From a checkpoint of a small transformer trained on Wikipedia.
Architecture: RMSNorm before each block, rotary positions, no biases in attention or MLP, gated attention, exclusive self-attention, value embeddings, hashed n-gram embeddings, an embedding shortcut, capped logits.
Each number is 128 + 32 x the weight over its row's rms, rounded and kept within 0 to 255. Layers, rows and columns count from 0. Numbers have three digits each. The size before them is the row's rms in percent of the matrix's.

# v: layer 2 attention value, 96x96, rms 0.166, rows 65-95, columns 0-95
# o: layer 2 attention output (transposed), 96x96, rms 0.139, rows 65-95, columns 0-95
# up: layer 2 MLP up, 384x96, rms 0.165, rows 0-37, columns 0-95
# down: layer 2 MLP down (transposed), 384x96, rms 0.0401, rows 0-37, columns 0-95
v65 088:066088112166148164089159144138094139104114130144151095179120124154191128128107082143100101056116141096100114175120058172176081122147064178122132109110141137159097103126111072136113143106116132174164194051115109151124103130120163098073095153131130165147107137132058116122165110105115106176
o65 104:145124195120121167090097138180134122104110154110079108168118134151043099119133115132148164169093062166124164130142118159093183076167071063108109091163101113141126164091141113150142110160136098057131115178099099167106124173097102169119119089152139161173134199092162105148130123121111136148
v66 108:129107104113054138123134121141130101161092162113167084121050131075074171118156146148148080132112110123135176181085121105156162114117163123134171118154195124123097114063133148129175146139096129134160130117160159139154071128168127104116108177130109167197135140104127118077175123196180145062
o66 102:086121123212178137111167099163089135130130106168073151143029120147072162167112120140119084120116101129097142078154150114096118145102121114144116174166152106087140074100151142128080131135142164180144141172148137149177169107144072136088139160162130124122078149133164134078073132081104181136
v67 093:085115123122185183136151133120137183108121109146182106144104089120123139091124153130100124117129113171126084157089117124154069122096093157132060124167090128137066139090101097201113186090131101140078121194160125093115112121082078081127148180169133088119102119162129083162112171066081125135
o67 106:077145124152128161074105080142094153157148106160117145104160143124161100148147061108152157153109138132125099176087119124108150178142060085098205156046115106162164073113119107122096125180133120107156155130087112122151093058123174102150164141127146132144159145064138126105113138164167087064
v68 100:127130128161103086160112121104102087128117068213136166161127190120115116138087181163159109111120145133102126127114136170129094113104048107192107174137085157186126163108082091119140125166188089100119153149133083110162163156113173170183160141110117125166074150147100088147131171155155165135
o68 097:150178135123117120162154130123138157082161136066119119162124091157115083135128151096125110138129185090156144130127140221162130117151126142109105109145145075115102198140078128165064122144045141087120107139119040130126191149140156197149130131143141116100198140109087124184130144130176141122
v69 100:105075167166124117146121124089113123183126130072109128098120111157197163146126155168096115131108142112140143148090118075077112116158135059090204095099166103087108141124125146106148068132105112132123128141137146164143084152080108120149172144183098189152180065178134088146167157086159137076
o69 094:099181122120120127096148114099165152079171099147144136108143149124149144148151189137124147128133116197071151110132144149168131111132119126120015188172142143098168124160102177196121186158174177143148098175105108138156147134105122128069094192146164131148157126126167150069130125154130118176
v70 091:109180055141149104153117174137114153076157124121110122156105147087134089127079145144066128095131128114195141152097063191159150092120061152122159118120166200147161139147110094098144157119094125096167117176122089164123136159127131159161171105088160124105116086078131142153080194138123078110
o70 093:068101099142207136061121180157129127121152177092164176163191216121156161114121131113162122125118126105148093176143159161134117098112130127141052115101120119158121143150132104140096172161133141079115125095128104097130139104134146140152107223203115178175160147129111134140109129118087095127
v71 085:134156122158085167095181112083123086117126148146088158172142122090124149077149137151134139132149122148160163171127122051102122170158152117107153141073073134166118173151127143182134098062101114089141186111150082113138127149105160122103110180085125072105157146087037139152091127067145166128
o71 101:119144045072153116201159083100123099134105093180168168142083103099145111070161185103125137102112100156125151081082135177129123126098183154120104185082124156138183123114061147149123171164096102160118198106113130081130168108105152157169125100150174117137101131147138141095112108122147145107
v72 097:142107132157153122064103162151122132138152141095195107112100190132176181103095163163084126112093125124121096142063124130125151128121146108122082149128172195106086111142084085080130143139138103075095073156138104123204141098141134142160207123096119148081105087112096125144141153132056072125
o72 100:158175100070086075186171191153140143092134131091127112148141142105135135141189137163095113120076089129115144175132083178093122138100115100125196157113118098102104158135158112159192212149132145150159100071091101181164158142121183151158125163135153160133084117106125163138100138126124177150
v73 098:132162106112117123134098061152120080138141174089130165119089158126144103134106107102115182191122141171116127092158139105120143150189108134137151119151165114135083167094149138080146100109094220152099119153098176104084110107151145074084104143137130118092152178083042133177156068143123089166
o73 099:173085109104051152091152161165115101138141107116164111084140131126127098124185114123174149126134109088147141124166179133106121178112197210214101156160198167122106167114082149165158207135157128143115137130096157079165112115130121122099157088110152109095124142127151102144146155147122176101
v74 087:047096141094132154204190097136115142126127050155179101159087110191105114153091144163093073137166145127131135151099129154183091117080132130177100168152146124151072130158145153122141145139119147193150131102102073156111111153131069127118168142148171147133129100120112172086165145179159126140
o74 093:090145129158094127128146072056118162161135160116122124086106165152193141137184115073072195136134122163074091110136164137072161107134082082095111157104168133162111173100138162123130146105153114168152165115132090099208081124125133083159135115176137153109128164179144089113140145145108109072
v75 102:137131177137128115132096146100172210126086161128141108107159045081105107164098082108079100187186111115058112131140131090113110078106116160153112086140147139064075109121088139107119162149099125096088175136183173120124116135145110116166117134086102104132067108090099123158068151106115130140
o75 094:135147160163108131138070157150117139138140142146088169112159080098091068158121084084156201177169115131170101099096132094197158095155127114161142178140120072142111129117090147104109156159101094089150112132148104101028154134104066111157101175110149117132097090138076107141084106105103105144
v76 095:124115092170080164093184119110142191109118106138143118130097189127142089206175181146155178097171128129145120158152120138050220099085105138119161149065125094136125110109188101113116112173107139154112102122125122091126126090102111153133149136059168122143114195112135136088146110155094127144
o76 086:150134050147165136094132161040103103096129056074135111126142167123108113134156138127101118064087065085140125122158147083118131114127163141123122098091189139073075131121113143106137174102185085126103138177165115137128096186141167088132061146109134135129147118096109167140126134113178116072
v77 083:196074118082100089105107129138157099129120150113141150172181154117106167134088072159130088053123142123152131122125122139190112130115128120171142114144167194156105103125145119114122159158119070162136125139126095123080092131119095126175167132126127203120070160147025088140163125074141152164
o77 099:122123097117166162106118124135114109119074106104084131090150143187158127133176177147181172198151155145109162128139160174190156178215128128107100053124144123141135091132108163106145135080095114113124113107062153115146104140099127180163127092162105122122152104139076141159131079183118063151
v78 094:128114166138130129138129180122122123091121173138107083162140138091110123117085153164104110114175099106163128200125200163207133115119081111132133146093036111111149118111113115143124127142120087092153112175101169150149136108093160132153179166155149199169084092107085184188139156092178128122
o78 093:136137167132116158100122170051177128084140146075117146137132113118135137110136136177162111086142077116061150168081083131171142171185092096187168144133167146097087105111114158169128150123149123130140123097123100138132179080121160078177079095084140145129189142112143065081089143186129113127
v79 086:090138127223119080074098079146145053165152110168095117155085175107097173083106174083133123176138149136137128157112117146155142102118092129099090134133132121135084157124131167152139141134144061145084189151089175157152127119122105132155120118101160136169159170125094115076058104166103167105
o79 096:177171143206041136139075102110124116127169113071227114132114150164146084128137149132116076149155059109101173156101149143138122106108139115156123150108125147130125174120147101125103152155138120120137182101117114147199109089141133196077143158104141115154189172156144122142122123164085090121
v80 093:167169120128119155154161184105152092091173084145171124157087157141137133136081184175130145147078187079123085121132179129145162113088150146123065159106063140126172182138122146121088055147139123174127085131136097130187143125107144142165132144140159090148157100135162157131148166143202084155
o80 094:091159110137072118056094119112103086112120140068156081112175124119171159114148110163136048152149071115128122090120138130078174108143146154126136120066153127108137169181169149134124138103081135148142171177062118183119141122132149108089136119125153071131187159188171162149079140156115128098
v81 089:098171168064153146139074106113116173149095099123108132095115096188165155143137124048160090168112111193124115146102105111109127132073144145163191098130150199149173055138146124114175181154081145137120124095088164167132115169136087158126113117146097192136115116143094176111103151111149139150
o81 096:127069032117079156109130163152165112136129189133155099156107122095123126103139108134035133126114073136121130114105127122102103086159071120095153107138125094146125135090089161129142136077130162127136162133106124083138149186103107097099115140098078040119150179142057162171153152140165107162
v82 087:099172115170111126123119194093087089169159102135139072160078167131115112141159154128107112106123112145138178149141176130141102129116142116030123073150143131088045138140109102140084150162127103104156161105155102139146110087175179145127112113107116149155108150120137013169098105136138136179
o82 097:083111125120129121148084127146134114107103126106144106116147126084085132084134180077146128101153108138052086140104097091156108027128081115181136142116164151136152130121110202096165134101133144149107082091127150176132098114173129125107118227117165120058110140095116183150111145144133131061
v83 108:087125156187155161140151154096092169139122145138168125201170141109144144142070183160097077120136144147097107104081076198117176136132112129114120095132117124059108121114127116192140079164172132104129096143144149147126175105080136086191156175107173183134127106112103160146076153099090156108
o83 092:126121167168130139183170165118138143101100113088115115158129178114115137119105119121175139097145108151129105171060184148131133060162099169154157110095169102081087114139154159083093128117138110158115141168127026132142186142113175090188141150134131137196201123077125132149100150082116115134
v84 110:115146119094168066126119127150140107131107109121108123146171162073132126100129118161147164083110186118149177097168096142149033172161157181132112076207144119102104139108174159105148174110109165090131146082084139142104117147161087138090079134096069142139139109137073117137182086121108143180
o84 110:104143123064168122173108127145113100177156118119081152165099168156154149085145070165121155111146087168101179096093124115129130127115117120163190115180148124135073135127202151116127161102125135112197167100129135145148170118116118110194117158098123116138166147059085123155141125116028131178
v85 089:187177098120137109171095163165157114120180152119125166113133171101131120098177133168123125112113187110171106099197127141099126177157171133101124102150168139106170183139115121081080111080084126089117104065151074113106157142176089154098101082103084100128108153123165105176107142188152085143
o85 085:134147156102139113097120084151131064121167139112155094136092129113125140084163082121074142157097071095119142113154097155148136172109123161157102175160132129179107184120170129118146143117135120115092017071117125118144113130115122203134083122090131092140093188218122161111149183121106156143
v86 095:153141139117175129103128097153119115175108144106151157108103135085195121152084151177159157164176125161120118131110107102114125187159124113119115066166086100107101085098157144100177164085062145130185135155134174107108179073132097109206129150086062107159153115094067149119171122115091129121
o86 098:129184130126088105157115116140150173173121122115101167096145201198153129170123121127049181099109163108131139146099147094054098155086139070116104154107164114110115143130164107190138132172160168154106132165119119114125115174164148134137086164130147196132162096067128076133097152130130168178
v87 090:192092149118163056124116093152147150132058147166108181133067097129103109144167122118170078133132157142152124110157125044118110073113164145141125180171109122137065156174138144182118157164106117098114155121155130130084132184117069112162097132054141115146068113154151135144143143095133100103
o87 102:146185149204165124089135149074101152175198128129127117120180117062106148120118102137104189109165097097073173122130174209093151082100150133097164112143120103145140152110090100135158134143158139131142116155161056159156152042102128147120128117106103128082157176148116134106117150158110103146
v88 096:099113097154087109121154150104108074159109219109110179049144121176148114108155136129186119118099162116162107084142125141139122147101177080084119120157198106156158185153115164130107155119157155168121128114125164120149149124169109130161054163092091132145152133175179088141132141156058140094
o88 119:185160114112161107185096063124125161106139160129147089122166114138083148153152140159135124110105068153082198124136090131153087128087101181172122142156050114095103114166097099126147093172118147131152082125160046115135120137132183126099197132150118140118111156171109125055111125125077153116
v89 089:112142128146057159135123153131122126166149105199126129179114117140102107155144142108127127204138134183156048143165062087094083085127175089157118187100158170105128084101119116117127111091120106160116133104148087148098110089149121143047134073174137092141097163099141100129056123132161122116
o89 103:130153138125122153118106183143078106167127190143152152102091110165116138154085154116085122140099107119141145118101111136091155143155149107109225119072123148189152089161093144104131134146110179095134123039091124056191076146140125075098159167160140120154155138125170161126075155129088116171
v90 083:175113143136124137148136155101174121101100147123120052081160139120122172175153112111077104107094138080160089143167101152110165116103165155110092132145128133145171155151119105164091119148117163080104095115185111131159188164118069105130185074112128053101172122180166118128125163077128050115
o90 092:086169123091138128093116168112108154125114112164114148068105134111149154086097108158188146103149139132048055166119131141126114142141077135142134107167153163177135180113125166139073109123132160107120020138089114168118086126144155180178157113147128175120110120123137119118069209154121119161
v91 092:127090176130130139093159054085088128072119102142052118121178134181145112131113120136127166081116080153096160164118168156145134104107067140131160144102176152176170045129157118207139139130135109113151150145089103100088093119155111116146159134161195112125146152127092137195090117099144126154
o91 105:143115171129177138115144125100131155096135127104152120113116100162125137158106098102114147093067060162141134108090056121178151115134085091162141126088064084063146115175134115103092136103121095147144184144110165048115098116097114090134180102115167075148123059104136091116103104076128094078
v92 093:139119084095081092134105153165123103143072151118150174120104121115133096149178100106143152158128120209152153084098085151099066137170141161128186118150126134146113119139142111087089169092130186167163046162122097118093164101160106162101055150114118166134100096091126106127160133159146139051
o92 096:110099122119145130140133168119117136126177073152055122083139086131069150148101088130104156130139133096093107136172170114141121107122182200133115106115124153152128151162109158101172139100114127102145150162218160151083157102119123110192191193123132122205099133111122162086086103099060109116
v93 091:144084130189167090187134143088157122086034044157095103127106124141114140121101103102125110192171107091121089144106157081148095139178042104149155104109122133131138105091078177159145119155088102173144124108140198088121113133101137108170135123154115154165121110105122131123116124111161170091
o93 095:111141157095116170127117151093101121102108119147083170116090091155070169185119159131114149140125173105045227160113128090091099104117148114118166157172184102129129107090137115146097094152118141087147123187165104126096171139087122134152204114090110120162116112116154071148115165104191151122
v94 097:172146148128085113158085154149134082160174098165119132153099195071111116123121143057133158179116134125114125058168132143056129152111134146101059163193122142132094163133084136080091143144103171107092138103145085125152160137103162160113088077063102106110167140143165181111104135128111133090
o94 085:083143109120137086153123110087138144132190140110129150081107077120138068151137083138134036104167121133133148063154156118070151133160158143168119183084139110109138109102111152130087148073148092103114123108177133157163114096149087101173107191159139107125078124217135143145100154155164160165
v95 086:086149112132118142112182139175133125115193147139147083139152214041136098081136114135066121139171147129188124052146155178119062097178127155122114132170146140181170174133148136175108146118110135122162131076090090120108127120142124158172134160102140105147135152113130112091104153068099146096
o95 079:121145106104167068134100115115138058092138144140154162080107084129099124105076118151104136139145100083159090136165176156123224134107122116127164095133173100121170080112146134137087141124109088091065160112192080097157096170123121165120095195076139086138163137172133161127115133149120114187
up0 105:149132171169130114100089189137133145121082156110112150132156090119139094158159079156092171109109120139070090163134129165144126119083139136078120146138161074157141105117067120173115152141091128113178183156123145155127038098153138063098069165201130125106160089159124060098154150116130122099
down0 097:131105120122185134167079155152110154110156091109118182127168139170095130107071085159138094084155085137134152159154129165175091134105163136145110102095120167122132114091107086094144134139064149201140073077111185145063159075067129094178080132146160108136169079083152122145113120122148130144
up1 093:163230101167103089128087142134141181110127130095097144140109146163194168136103122107130111137151145118112140059151147209151099192165127157119166099190153088110128118136126140139116152128131093186128135127092149155170143136132120101125103172125106133145125128124107122125142082086093107247
down1 097:193134124131155140095153107084087093155073122125094101182175144118168072090085126086107161188171120176144115135163119110111152137114131171133155131134147127116094074162166089140091130103126142159117061163078139122136060119118120169179110109127078103063147118119116175127174134138074186094
up2 104:085123095153124199120130153076120215171179118120138136075062144149119111112133093134112201148116046125096132131120140056173165135098143168157119143203090118166104090162151100147127123178139125144098123127140150112126127118110090102118154174159118068111091145113090105114147091153135087104
down2 104:134221120096090108148154143117095076114107121156124203157146125206178114102122095104153165132181146131121146134183159157129107154154166166127117127140098091110139129120146135125124150158169155127137129142159208197140123143100162115171131093130080204144137158099149088092058129124134107182
up3 090:156126141099135155117190105185153143137125151107135098160128124148166121114160153097113101108134113156096186088143176136164104148136155106147141162154082108178124121078083108068135194138139107131164117188175154160105154168141186100173137166243098121163126084162102124124117191095128123121
down3 097:170156118101180117062158081112112109132136098132177053063158133143128128116143150126103135115190093140100187120157130138036205171129104123133112166154086134148154126113119158165087175127131131105110139163114069129145116154096184110134126145122059130114116121123086108086111070096124131182
up4 101:116083153136114157135122171066121159151160122084119157137181087156186102101174095136159173129140169121148138108151204153094134154144116081183141096080159094112177143116137148093128129192147170174127147100115115124144121145110089108142069126122156097139088147153102150141050189132190183147
down4 103:102117163111132119123126060133137134094138193136145137147088161128146162213118127101086128103108168104114133091124121095143104131137113090158084098164108130107083119164156113118142087120159092093165133114138141180097055138199119171138209112112160062109166081174165135126059100095137095098
up5 105:103146174111147098133149153129150132130170123093089144076120134068183181146084117091139170157050157123118091120114100091107114135154111065140138110163192116108101144146155151160071160136147103159145076128168132126088127119099136151171147065089104112170098102136091177130072103156056125178
down5 101:170173116166129138133164194144108114062111103117135102236149106145098106093192134137085121106094096137107093160119138158119138113168100151185131139151168110168068144148159134116191111102116104145149117081113129170100167110108110102126072151197134130139134156142170054116159152124165161125
up6 104:108122175143097123119121158155122118149125086152129132074109176099099107080131104161108121135149130112170169128156102135132110073080160110132146084166165090143108180116104137096160114191126182170092021119126075139042114088155146142084185125093183142142168151114158148113130112081140118106
down6 096:101126145161111105191150094142144115124138158177137136104155140088142110111161136109142093121197113115116147178155105224182141109150072077124112126116108128061084114183185131097142111133104103165115158089101111142095108085100177081156086167072093093114090124135153101136102192128179124118
up7 102:134104141137178130135123095131172119106098125134108107185155076115171152120154139089186107120123094117130161078155097156184107210193157128159132141151044130144103040173137117130072129116084157148122073129081109133130153180137120129137098094142131105086146133129145205080156152131114103110
down7 107:114072158138187156126162107106093088140104163138130119156195117134136181206107091165037194148141065198117163144111139099127154094094084148115169171112120088122122125134121098113171124106175132098120180137104102131113143118175147086139132161138103107153144092134129089149181149092124113173
up8 098:108106113130174155100155166142050097089181097111119145112214118142111147102120172118108094175129106081126127094183121148164189136127099126158109089128089128114138143128169113135077132113119127129103058100082077147197130168132123145148109127145148031114151144140161120177120113152156170185
down8 099:162159154130081117141107099131180143158131142100159150148103128146150105148133096091094167121154112178104087189076128137106107193147142152141100138167159112135123154131094124087171113163117098146161174141199135127090109127169168099145151188108080207149099104070121070081158170149081078105
up9 092:132178111108128054125147084148143120123113159145131135101134098066143103050147168137143131081138131126091129143166082007104107165123108187183121138096157069107136125140126121120105093144112123109093107098164161115124073104142098124112163138096165093141135166100122118157135212119081144171
down9 096:185125129105146115112146150113147172109112094098101119115115105126103111124073088175099040094141050060073159091129109148159110121165076127128152127181108120113131059114185162124185118102136083137159166095105126083048157100103153162131088077139124140107134109087128106117140162149135149109
up10 092:133149157104074139124099093088168092104151083117186161144112112148089104124112082145071129145107114136156092103137129154089095163092120138145120128144045134096133114213069132098045097139080142094160102208128157129150140127112134114152116084093165107150096128107093073148085186126147112126
down10 097:104149128095063171175132145172124080111109056117170168113159149132143121147071099121107074151174108161141116123126118124113110073151072132081095129109115140119165104127146152174118080113116128154197122143169171149115057130138158189127043074122120111155098105106138090160116122178171122158
up11 093:148180126157092117174144190159133133188090091046115143084121146104138121078125163129139092146142093149127146136140137130162197083128137168128075122068150137053120126167160105119086123153139099071118106131162142098107110101122136114178123126105148129168161163175174132139053124076110078167
down11 095:132140111170094130154226141153110129090089104093121162089130077141080119156093104128101133126113130187113118198093133120124191096147113089140114113172116097141094116121160176135216112167187102170108138107089153145133157168094161138137141146187098129145160140151112115158103067095122137193
up12 116:097101135139144174120146172092138117108104123119110182133119100072097102128171115113139133164125118126147127170143144182085141107171195118126093116141092157139136098119053115116110083073115167114113189120093161140085136149171113151111068104144146109128085118178079102075213135139145127032
down12 107:103129139126166144143186191188134096065162119163175106111132096142110114096124154150094119090169104144141122129099181124215161049097096097143107127092092122130162118173108136112170138173134104145147099178144164188089149104137132144065129149142156154120112144115133063079195131123086130134
up13 101:135119094110158119096076177087150133137114176103139115124071144108143107105131142144115141166111133148097124169110148127170126086075137169122141127124140103150127186085104184108083063170121110120094090110186121128092185066114096137141109133053161101167164098178084108195083091105067115133
down13 092:121118176128145207140108123144111128124125111102120083114217081155149115145110136137133087119120171140112143153122172056123149092139143109145163099108142140145187102126140125060140152156160147116137144126061174103118176177070113205136073145156116192179165132145102132113164126150195109153
up14 111:136132148140117074117130116193158126187105081141135175234119131131140118181158135136145188098114154142099105167142111180127107170079164172125147194186168124137137126042136089099110189115132113126091129083178111123099170139142145130102139095126156126160102155139105078091156130152146108140
down14 103:141141138148129106146109055101127143145057192156147136142149104160156128139073108142149111086075177199134083158152112154087107147136115119145094171107115155155199146113116094135113188143150159120118204129126093142123117093157141177115175152125095142140119188146159094202120104173138129190
up15 106:100158119071084116122095149146133150083096140126118170122112144140070169115146165031109110178158135103100079128119207167103134122143134097135138103137089126141128135097088139052134152085100117108163157158150131086074140123134140068118188123163100152124118077142077115157146172087082075146
down15 099:124111133115175175209053121134156131044149156102101136144075122144162171145124104152129087172150125136074110133147086117088108119073143154144140175104102163126169149139111073148158152105088128135141132136123122132104220156067066084126116117136154125095168113088132113108135153100159091076
up16 092:114183139140125138114141141198062147107120113116161148123130131086175193093160133104143105037147148090084152093140179118123068074089206125126136123130091143108130139110162109129147080171098117091115120121165106149108108160095158087129139153134166177143159087110042144103091179120137139134
down16 098:137154077126144123156136092089114143144139161114100116120128145107134138146096179133189163178211174113062136196120161108144101120161108055117148134108149130163153146142149123142149161142109180103213122112106077147140155157042084124119107120122133085120110116164108207147118192108138132131
up17 113:139144171136169073109172076098148149179106139089156098099154151087129147165157144136141186098117086075087083127107153151161140120151178137120107150122119127165213108080103107127136114152096156111147133129137104137203152123188113130109108164080120113170065127199109156142150077110096177165
down17 120:141115170149149154152164158105088148145095105123144103095123101142113123127119149075167085139137080150096145173102185107136143120136178108088097108108072154107184138132164108094093106141077104145166145138186124179119115135211181092130127163099117128077155091120035120098060112103150145174
up18 104:142109109130170135091143176095104138160078121109152148138163153134081114055085194106096200195142148123146099088110108147118092142101172146156163171171057124140098135088140182113103119111170116122109079093131084102148132127163109079082147112136116088134135160143113136145130128128183078049
down18 105:080162189110135119131149141130127119143071169109166157132119140130119106120107134140079088145133175146111111122148084124115121164146150140090079064142147101144187233156133138140174153103152123184113134150105087107114135105113124118101119175141092150070113149090136191119096102117158044042
up19 107:147104193123065079079153119153138151095213079094141147109126148114113153127101117083089109135180123132189135101078111132117123078092119173129116128161139135117076115185156119135125081119090154145116080180134049122152144109145112115148087159067139099127131117170155163176122156097176154084
down19 099:094138101137107147104106079108138080136117142154107188128080084168120083125114093124156119090167118147123137137145152179088133132187139153076162152151151139132129134116101192088099106135102150112127138117067150148163172169096077124145134111233144163073164063106137102193104127108095071124
up20 100:067107118138138143138138121066176145112147117154094121140155134098161164113106111090155121118124167081174093127140082127117101191107122142099174151116086111136090104149107075073173111092126095042080127058155169066179160138114091136098101114112117118156075101159115072183155104120121099112
down20 099:084105127122150118096149124123082126138137124093147144139163171106150099124113126078121104113102088095173144192123074133064180127159152078149160106138123140143099113155200138116127164096089084127140144190173096095129106146149126083069130096101115225110112092093096128101147179168112051142
up21 102:104109149181202179131145138083106164147099136131140161149194109145088142129128151158114134098107110114084090136084130105127131133164133122126127114156127064124165141102107172067118149115127087125175118153081096132179142068108078094201140172172191098160197149126167100094156107090127158095
down21 096:169131113118153118101166168054148142120072148105102162115204121142143099163117077128139081099161156136153149192166147057124150112081100103121134148129124138156151155125163132073185168122147165085116135124114158139122181077165094136145133148215109153128077105076176088136127157114149160154
up22 091:031102085119092079075127128099170166128105142158087130152167130093084118088146114121144092157117108122101068122144077130150098159183161138181150090147108148135163101128104048092111123127103181090099141127121141144152137098169140093130092151181111110105074168129111150128113161129121218139
down22 102:134182145164145186131098140065147158103170157142108100107141153111102123115110100149155123133150157137213133145062176126110139074106130150093049154039152118107128107128168190067156138194143129141140102169086157093093162144134153141096097177131099119145120107153110101139122147160158090156
up23 085:162117142115161118185123211128062189078151156115151113112136173071138175127152134129081087091136136139082184167079117151133137086118128130113101104120125211163076093064115153108047116111117093074114168116123121139082147137114140131127108127167159147178116157144149118149106117094163111107
down23 093:057125162097145115157090136164111140119086134106141114090151147095083098129064106182078130144094081149149121196173099108100157185142116144063118144148132143209134118148144132169129108107094185136140188138139125142088115098106143181129164091168080103081171130114192173154121135142115132154
up24 101:162176072131094100128166119087148124095178144114112107125085175164103102143105187078145135129088101162117092163083169142148121123145099159136116130103140128230101129102087101111159075106134079155086126130122092085098091119113087141133156106079146122193065163133183148124124085083170134143
down24 095:088153109154102169129166135086173126136107142116081154132159108117147052167116083117158090146070143136182115131095145073099132116116122061118091104136187148098136171192158121131125145142123061132121138136093071077058127078095117122134135118137088142114151134162039169152099165150120097122
up25 097:087156114111054049097170105150140125144148130174139149163201112161131093139188120170161093191155091182118122159116160133118121090111188139086103133134143145148114127165165130128105143113129139119130139152164135127148095076111167081116164116134215109136069112158153131138184107079101185126
down25 104:123171137142157106088099156155170105106085154116110123160110151141095130108155140133099129124096114112108159097143101143138090071146177134119124118134174092164137122049112169101180118136161147201161086109146131110154139171127117164094103114062070184075180118069162081182130122165073072125
up26 096:137116176143112176107108152086149127157129214153117165128110145158135142152131111152091115119071088086093055184116078095074118120130218150102111132094109122156126119148098135134148150125175077087118089142090089184136088160185153183086122135132133096094158104098149138148170092112129166153
down26 097:081174071121153115089114133145093157110147080080116083142137088109117086084104138156138164047161135100136155120137124153146141155122068151122150119134132122065089152086194121057100131165114116132188146132118135103097119120057102135186108168111149110147148117202116092142052109130164131113
up27 108:078156182150095113100226098192177138121162171128084119117092148147183131147143091171106188144156173123103133161176147127152108107130105085124083137087098149134144206145116137103076144130151182133125119111110099168124143112088119077149134146177117135104070097066124119120098084131134127158
down27 097:157113124133124140090187124131152105133186151168086125106132152100119086126071096121160083102116053241153128125137130128128166120142155085087113169128140189094172176173138168107121120095100153164148158083148139179138146103139135145091158136129158141111098193109101155178125154128161134060
up28 100:129137148149141135068093079070157129141170118153131204084168097142130141116097127170113195142135083056058121121181139109144183160162150104170133117169139154114120124120150158119123112094146143176154179126107102086161135126150085181105145101114152079179084070130102127179084104142125145140
down28 102:132135111155134087101109161148131101137142097115114085231158142197196100145163183144126107156127128217184089104107136106123118095127143108094086102071144127159091141134188125173138138124099141110202137172080145133148117136083167119178100102116067179143141154159118115120142129135146126151
up29 102:108160108118141085165081144157156133143133144082128106179119120122110168161171095117123045133123092085124115130179114118123098112111148127155151079213110128074078115134113145127151156192150204138084157132086114118170135166113080121095143137114084091150040143130105172122117163097086113085
down29 100:130139138119109160120195175106192128113124134088077123142155102142112121151130097171143135071114149142127170138041121098158128062117088086100158131117190134163123149089151112144156114150147121100224153018133113098139144139122084102142149140108117101142164149109159129126109051135126104101
up30 100:089109171083135105107148128199130129109115153121159182164157116165167129063145074155069112107132131104125153103141099095149215110182145151150099123112088116167149085176178124163109114095101083079081139132110113112142121157100108174137139097081178107135148139115106137056181103074135155126
down30 107:110191130160125162129119183138132152092107156127109118107176152098111127185128137090147144149092086129128065161131219082133092078106099196196133134143125104079143153096153089136098075134071118124122183101138103144075179134124140156117154157129077155125064125122120197137153130152129103136
up31 100:119155197156169052124084169195132117151103049131119113117162106133160165157156107103112094061157077130121088127147110117124132079123196109129139130132110120124138123127130154144096123152079136137159097169081088063178094191140154124094123108177128120085125160159128126155100161185143085106
down31 094:122153090167146182131149183128129132122110122089162112093071143129128128144130125088204165135122175119132067149127101092124153083092073169158148136143136160136156129104138136110195163153163116085143146063098106102106147104065095165073082173125102134094116066184053133120111138117079132143
up32 091:116115105158122101130130106137111122137094100121141167157124119081162137151148047159128116140085188146134112115106189158168165145162168093157094111139141120090133175115129173116126071036084156080129119105092110137137117183144142067145143155131137133160107116120115192061116102072082091200
down32 096:097155144138156131113067158141123095135106113132108162185152123139112137121141120092138166134102127161117086183129124116045139139069079116142121064108147101117116163108116083145153054065131158127183153130086080194069123099121100163136135121103200160100072129110103108130092198118109113152
up33 092:134130154155088094124159127199161142102222162124121081165159120140107174097151157131134143141119096063095108194153175116094128146155145149136131154134095111111147158144175094205084155136173141087069132080176122189063097133116119102139138142129132175141106098115117098142157127101183099135
down33 092:120115095142129140144132060157111139121198055110086112096126124134102157185123058184083106129133103129112116171088092108124168139152092109153141145149111140073144179137063131128130087112171097106077188150176164168152119143157172178128144120059131146123149150097096159165108117174126175143
up34 105:119107152126116112147186105134092159074104152158135127168131078074159090153107184171072105103112136125156174177066103163132145081077171111117087087109128129130114176064131145143090087088131065139187158142128122110141155110104066099100169110119149134099125093115108095074117096127066131095
down34 103:200158112102121129158112131119142132114158096176198169076085122156136137115100158099049123150135113110170146155154103075176175104127087118142097099138131084127121072126152140098144156125074128173117171097130138163167117161102148019096091119112144133167099164168114166095111128078132110151
up35 109:148153138175104090122138140140131170039115101096142147151066111084136073130149136143117101139090165087174102081149097181104078152133119143127180194142112080126117121130125134149096054103131111114182114134166143177162087183129081093200101157122126146163125078135117168158119142085131132091
down35 099:136114148142166094119134109124166161156168138155144085099134138093130154155190129098155102191107196102133121117172153128115127107149129080095136129203147107097157140131112133152087116192116129070133098134173144206106081128154134170124168114192059142082159140089135163183055158121118137124
up36 083:104157098132167123094137144132148137115112161125107159109089165109120198115132120140143118156122113109146140108111152088113181047124090144180048174125189126161092151100161214105123192136142166100179099141133156132128119173168151163119131132102219121175135122096177108165078115142131149136
down36 096:102129114146200117178151161117159139076127163119162185164209104085091182151090070106110143124153151076055154152118075153112145093073118163132156155125162142128115108167102103200114135120155196127122131093102141179117142141152129140093155119123090131097145125115137144108089062164105147146
up37 115:125151175137135115082175118108146185165133130084165120122080137113108148103114040156120125142220139126142134108149095108158105106156179152145160083114115160182086113077134111138119096086147117099110084196077106098083126129151110198101155088095165124096104176132149205125117133139130150125
down37 105:098159104095133109157061131166147129174095110108146113140082119146115140107091095125117055128121175145133142133135088090082110076174102148125133126128142155149145171073115115085110081116144094128114089161124073144080122126146138151079162133149065156083171195079154229166163129145163118129